config.yaml
hidden_act: "silu"
norm: "rmsnorm"
norm_eps: 1e-06
attn_scale: 0.248
bias: "none"
parallel_block: false
extras: ["local attention windows", "gated attention", "value embeddings", "hashed n-gram embeddings", "a smear gate", "an embedding shortcut", "learned residual scales", "skips across layers", "capped logits"]
init_std_qkv: 0.0866
learning_rate: 0.0067
lr_mult_up: 0.832
beta2: 0.98
max_grad_norm: 0.5
decay_fraction: 0.707
final_lr_fraction: 0.1
max_steps: 3332
Each number is 50 + 10 x the weight over its row's rms, rounded and kept within 0 to 99. Layers, rows and columns count from 0. The size before them is the row's rms in percent of the matrix's.

# v: layer 4 attention value, 64x64, rms 0.282, rows 18-31, columns 0-63
# o: layer 4 attention output (transposed), 64x64, rms 0.299, rows 18-31, columns 0-63
# q: layer 4 attention query, 64x64, rms 0.302, rows 32-42, columns 0-63
# k: layer 4 attention key, 64x64, rms 0.311, rows 32-41, columns 0-63
v18 114:37 48 63 42 56 50 41 50 43 49 52 60 33 29 64 46 53 44 55 43 47 60 46 45 20 49 61 48 38 62 33 60 59 61 61 56 37 45 52 48 50 50 54 37 50 47 51 47 42 59 61 50 65 61 57 45 33 50 52 32 36 71 43 49
o18 124:74 52 22 56 57 56 56 46 64 52 36 54 60 66 63 56 49 68 67 41 51 51 39 59 51 49 57 54 44 39 47 37 49 53 43 42 38 56 60 58 51 34 53 65 39 39 46 55 34 40 59 51 56 46 37 48 64 56 45 40 59 59 53 38
v19 085:44 59 47 60 63 48 47 51 51 48 58 68 64 72 29 38 48 57 40 54 57 42 41 39 52 59 55 50 50 47 27 27 62 56 50 40 49 34 41 51 55 41 52 48 42 46 29 57 60 54 52 46 33 53 51 69 52 58 39 60 42 51 48 64
o19 082:39 53 48 53 40 57 53 47 43 39 37 46 49 39 71 74 51 50 57 45 39 56 53 65 50 65 60 64 51 64 53 65 48 56 38 58 45 67 59 51 45 59 45 53 53 80 46 43 58 53 54 47 54 46 35 53 63 42 64 55 48 36 54 32
v20 094:50 50 59 60 64 34 42 48 53 36 55 50 61 53 45 41 40 47 37 52 64 53 48 62 57 78 49 42 54 48 42 48 62 48 55 44 50 39 32 58 59 50 42 48 57 49 47 66 66 61 58 44 37 48 34 62 70 42 53 59 52 39 48 75
o20 098:37 63 48 46 54 65 71 65 51 50 51 65 48 37 52 63 43 48 57 53 44 52 42 60 44 52 54 63 64 61 54 57 45 54 38 59 41 64 68 52 53 37 47 48 43 75 44 29 47 43 34 47 68 47 46 58 47 52 55 45 30 38 61 53
v21 103:51 43 54 51 35 48 42 30 56 48 55 49 35 52 70 45 50 51 47 56 54 59 46 64 37 39 42 48 47 54 45 67 69 49 72 53 31 52 41 42 50 49 38 40 35 47 64 60 51 52 63 55 58 57 64 33 29 53 68 44 60 58 49 51
o21 114:69 39 27 40 65 54 50 55 56 57 41 47 61 58 37 47 54 50 64 60 55 35 55 56 44 48 61 42 33 39 39 46 43 45 49 36 51 60 79 52 42 53 46 58 45 35 55 32 36 47 52 51 47 45 59 60 61 61 41 42 39 46 54 61
v22 086:42 47 53 48 36 58 51 48 59 31 66 24 51 36 61 44 53 38 45 47 48 43 39 61 49 65 53 48 39 48 48 64 43 45 68 55 51 42 53 56 50 54 44 53 50 39 53 45 60 68 60 54 44 38 54 40 61 26 50 69 50 60 66 67
o22 085:54 64 54 38 69 37 60 63 46 66 51 62 59 56 53 63 42 50 59 50 60 52 61 43 49 45 46 48 64 55 40 43 56 54 28 45 45 59 53 31 50 45 45 35 51 42 61 44 38 33 26 57 66 46 60 39 37 53 54 42 32 49 55 50
v23 090:42 43 49 33 56 55 57 42 40 65 42 65 39 48 50 59 48 45 52 49 47 46 64 27 29 28 53 52 44 55 41 45 54 52 46 66 37 67 57 51 37 48 64 43 46 63 52 39 34 51 42 47 58 54 54 49 32 58 43 40 47 65 33 40
o23 093:66 41 37 60 34 46 33 37 52 44 41 38 42 60 54 42 63 68 52 50 41 54 49 61 55 43 52 37 41 42 57 55 48 49 64 33 52 34 53 62 56 54 51 59 50 40 47 70 50 43 73 46 44 54 47 45 52 51 51 44 71 64 50 29
v24 101:40 54 59 54 54 44 54 46 58 64 49 55 57 63 32 53 46 43 58 56 33 32 56 23 45 49 41 63 47 56 33 36 56 76 40 48 56 49 49 63 60 65 48 45 61 62 49 51 53 59 44 42 35 63 48 57 59 38 41 51 43 59 47 60
o24 094:45 48 33 49 47 39 55 59 45 42 51 60 39 34 66 59 45 64 42 45 42 63 46 61 71 48 57 57 56 60 54 53 36 42 55 67 38 53 46 53 35 35 62 48 50 63 43 47 53 43 50 40 66 50 46 50 43 46 49 54 61 58 63 17
v25 095:44 55 54 51 48 55 55 56 47 46 50 32 48 49 73 39 72 35 51 46 55 50 38 72 49 65 50 37 42 36 58 75 58 60 69 53 32 54 48 51 39 40 67 49 48 47 49 48 62 57 69 45 60 48 54 49 54 37 55 39 47 55 50 53
o25 103:56 46 40 38 68 60 44 49 56 55 40 67 66 47 46 65 29 61 55 50 56 53 50 41 38 53 47 57 56 53 43 40 52 49 39 43 66 58 53 52 63 58 32 55 45 34 65 52 29 38 27 62 53 53 58 41 46 53 47 50 36 39 41 61
v26 104:57 46 54 29 38 54 41 37 51 59 45 51 36 60 52 57 48 50 61 46 38 51 53 28 37 31 45 54 35 54 47 54 56 43 53 60 43 52 58 53 42 56 53 56 42 51 58 35 45 63 46 54 69 44 66 46 23 54 41 49 49 78 46 39
o26 104:74 43 29 56 43 37 48 37 51 55 47 33 54 57 54 43 65 57 61 55 57 41 67 58 60 40 45 28 39 45 51 54 42 47 50 37 51 47 47 48 41 52 42 40 54 30 55 54 40 45 69 60 41 58 59 46 52 53 60 42 71 63 54 41
v27 103:53 53 47 64 39 57 51 52 59 52 48 39 81 66 48 43 53 54 43 53 59 52 57 66 75 61 46 50 57 43 53 46 45 44 54 43 48 52 38 51 48 56 56 54 52 51 50 62 63 49 63 48 34 41 37 53 73 42 57 65 61 27 56 65
o27 104:37 48 65 42 54 49 52 69 33 47 57 55 47 38 38 64 37 39 36 57 46 44 53 39 48 57 50 60 64 57 51 65 49 51 47 59 65 57 50 39 66 50 42 39 48 57 52 40 53 46 24 53 54 57 69 55 41 50 49 61 28 34 44 60
v28 110:42 49 57 43 56 48 50 50 42 48 46 55 36 32 56 46 54 45 51 43 44 59 42 55 15 45 49 45 29 53 41 60 58 58 67 61 34 42 53 35 38 41 54 46 49 56 54 49 52 56 69 57 65 53 61 41 31 55 49 38 39 70 44 48
o28 124:76 51 28 52 51 58 44 40 57 53 35 54 60 63 64 56 55 67 67 42 49 45 50 51 57 45 65 51 50 39 44 38 45 55 47 28 47 67 54 65 58 48 43 54 29 29 45 48 32 44 53 51 52 46 45 41 60 55 53 40 54 56 51 44
v29 110:36 55 59 37 47 55 57 65 42 44 44 62 23 30 63 48 51 46 57 47 59 57 56 68 32 50 58 38 46 55 39 63 48 41 57 48 46 50 61 43 46 42 53 40 52 48 49 46 49 52 56 46 61 60 44 44 35 57 74 21 45 46 56 49
o29 103:69 44 43 54 60 54 48 38 60 48 53 55 62 60 60 44 47 55 58 44 51 50 28 49 26 52 60 48 36 39 41 37 58 55 55 35 43 52 59 61 63 39 37 68 33 44 48 66 40 46 47 60 54 37 34 46 58 44 33 52 40 57 45 55
v30 098:41 41 46 43 59 42 42 64 50 41 58 56 46 14 36 50 58 52 45 44 39 31 42 42 33 44 51 51 44 68 58 55 48 44 48 47 64 64 63 48 61 58 43 49 43 40 55 37 44 33 35 52 61 44 51 51 53 42 41 57 37 57 55 37
o30 097:58 70 60 58 37 54 63 40 53 60 51 46 48 64 70 38 52 56 48 49 59 68 45 43 50 41 49 42 48 33 44 45 59 46 41 46 36 31 34 33 34 37 63 43 64 60 42 59 55 62 54 43 51 55 35 39 44 36 57 45 58 57 57 49
v31 096:47 61 54 60 58 40 48 66 51 24 57 59 54 48 25 51 45 49 41 44 54 47 49 56 52 75 49 55 59 51 43 35 58 59 45 46 55 51 48 61 60 42 43 48 59 46 42 56 54 58 41 42 31 42 32 70 71 53 51 49 39 35 48 61
o31 104:27 62 52 45 51 63 65 58 52 47 58 65 44 40 67 53 49 53 45 46 36 54 31 57 38 48 61 55 57 57 60 52 39 55 45 63 39 48 51 49 58 43 51 50 46 84 44 44 64 48 49 49 64 41 29 46 44 44 59 52 37 44 64 44
q32 103:58 52 44 26 54 53 33 42 48 45 50 54 57 48 40 66 55 47 33 57 38 52 57 49 60 46 50 36 37 38 49 73 59 52 67 56 63 44 39 64 44 30 49 45 63 39 60 51 44 57 49 41 44 29 52 49 54 53 30 48 54 60 63 42
k32 081:49 53 47 40 47 53 39 51 52 35 31 54 53 49 36 52 56 65 45 66 35 45 53 56 50 21 50 42 35 48 55 48 52 53 64 50 63 54 43 58 64 36 43 46 46 62 63 64 42 53 44 47 51 43 65 48 43 67 22 47 46 61 58 39
q33 094:56 59 43 42 54 56 32 52 49 49 50 47 49 55 43 51 67 53 57 66 45 45 51 67 59 33 60 36 42 49 56 69 54 54 57 50 55 63 41 51 47 32 35 45 60 71 63 51 56 48 56 49 53 30 29 39 57 48 26 60 60 57 51 44
k33 077:49 36 56 38 46 54 42 49 58 42 55 64 42 50 33 59 65 56 39 68 58 59 49 50 42 18 51 56 42 42 48 44 49 55 59 51 66 49 50 59 61 38 42 51 52 50 63 56 31 45 32 47 48 50 51 59 39 74 43 37 56 64 47 42
q34 085:40 55 50 41 43 33 57 51 58 40 38 54 47 39 55 58 41 57 65 45 50 35 56 47 48 59 38 60 47 56 48 50 57 47 35 46 54 52 53 36 56 72 50 34 56 26 33 56 50 48 45 39 49 68 54 48 53 57 65 54 55 26 75 46
k34 086:46 35 50 36 55 44 47 43 45 55 34 32 70 47 51 43 26 63 62 43 57 49 40 55 49 51 39 50 61 59 52 64 53 37 45 39 59 54 43 47 35 62 61 49 41 27 53 43 48 56 46 59 62 43 71 44 48 44 49 65 63 43 65 48
q35 112:45 52 36 34 44 45 41 44 62 54 45 42 37 52 68 68 36 52 67 38 44 50 40 44 42 63 50 50 48 53 48 55 46 62 54 52 58 47 45 56 55 45 49 19 53 69 46 62 48 33 54 35 50 63 48 52 49 52 61 46 72 50 65 36
k35 131:38 63 42 55 49 49 65 35 56 48 50 38 32 51 74 56 51 39 55 15 48 40 53 42 54 60 43 59 46 45 56 54 44 61 57 53 42 54 39 50 62 66 57 41 55 48 38 67 55 59 54 38 43 48 52 58 59 58 51 36 50 47 70 43
q36 112:57 50 57 68 65 38 60 59 34 50 53 43 51 52 53 47 43 46 46 51 64 53 64 64 53 55 27 66 63 67 55 43 57 49 44 48 34 42 63 35 40 56 52 69 48 36 39 37 43 57 48 66 56 57 70 50 58 51 55 53 42 38 52 59
k36 095:53 42 57 52 44 44 34 56 34 69 53 66 55 55 43 55 58 60 37 80 67 46 46 45 53 39 45 42 54 59 48 39 42 43 43 40 50 50 56 35 36 53 52 65 40 48 67 35 45 48 52 70 52 56 60 42 42 54 56 59 47 49 31 56
q37 129:50 49 63 72 67 40 55 65 44 47 57 55 49 53 47 36 44 52 41 53 48 45 50 54 53 42 45 52 51 66 64 46 54 47 44 42 43 46 67 41 42 49 56 85 43 36 56 26 36 62 55 60 59 48 58 55 59 43 51 50 37 56 34 57
k37 133:48 40 51 58 47 63 49 54 52 54 53 35 64 54 48 49 57 60 42 62 60 36 57 54 56 39 54 43 51 63 51 55 44 38 57 39 48 53 67 39 37 46 58 60 33 40 51 32 61 48 59 74 50 43 62 52 65 44 30 66 39 71 44 62
q38 129:59 49 49 60 43 67 49 52 70 52 53 42 63 44 62 50 57 65 51 42 26 44 42 52 59 54 56 46 34 44 72 48 46 48 52 50 53 56 45 50 62 56 48 51 66 66 59 53 51 39 47 40 40 36 33 34 63 37 35 56 59 61 59 35
k38 132:46 65 45 57 53 62 53 38 64 38 55 40 50 63 53 47 48 39 46 36 39 41 42 53 53 56 51 56 52 50 54 52 48 60 55 58 41 79 37 61 53 61 54 52 75 50 54 65 57 47 46 42 36 34 39 49 67 43 24 50 51 57 64 44
q39 104:57 39 41 44 57 42 42 49 44 56 39 46 54 48 53 74 38 35 60 48 57 52 61 37 59 53 52 61 62 35 35 47 51 58 56 50 65 54 45 61 53 47 40 21 54 69 49 55 45 32 55 52 43 46 57 59 48 58 54 51 72 32 55 37
k39 121:59 40 38 30 55 43 25 53 56 61 45 54 64 61 41 61 48 53 53 61 45 57 50 38 52 39 62 47 57 41 33 47 53 49 50 63 71 57 37 65 55 40 40 32 63 64 58 54 48 47 39 57 49 57 54 47 37 62 43 55 65 38 56 36
q40 071:58 73 60 49 62 45 51 44 46 48 48 64 35 66 33 72 43 35 47 63 50 59 49 54 50 47 46 41 42 64 39 48 48 57 53 64 62 51 51 49 50 48 54 32 49 61 61 67 51 60 66 42 44 41 39 50 44 64 45 35 64 60 66 58
k40 051:29 49 65 59 56 50 57 59 43 43 67 41 60 64 46 45 55 59 27 51 55 61 69 62 43 63 65 70 49 62 52 57 51 61 39 45 58 49 58 64 49 46 34 44 43 60 60 57 37 68 56 55 61 38 47 53 44 46 53 42 63 48 49 58
q41 067:46 56 58 45 59 62 48 62 59 62 41 46 46 72 40 61 62 44 51 53 37 38 38 61 47 41 32 61 37 57 53 57 46 49 50 58 32 75 47 34 53 45 47 37 52 64 47 52 45 45 66 49 52 53 44 32 52 50 40 44 68 45 54 31
k41 055:52 59 50 58 50 45 39 60 45 33 53 41 51 75 48 52 55 42 38 33 41 73 46 58 42 63 50 39 48 56 35 46 55 55 49 72 57 37 50 63 43 40 45 50 45 51 52 65 46 71 57 52 35 34 47 60 43 36 54 51 65 41 56 57
q42 088:36 80 58 42 47 43 55 38 49 49 38 69 41 60 42 50 51 44 46 33 42 51 51 25 44 39 50 45 65 46 35 32 48 67 46 39 58 46 44 47 44 56 56 42 49 44 39 74 41 44 55 39 50 46 49 54 40 51 49 41 33 54 58 48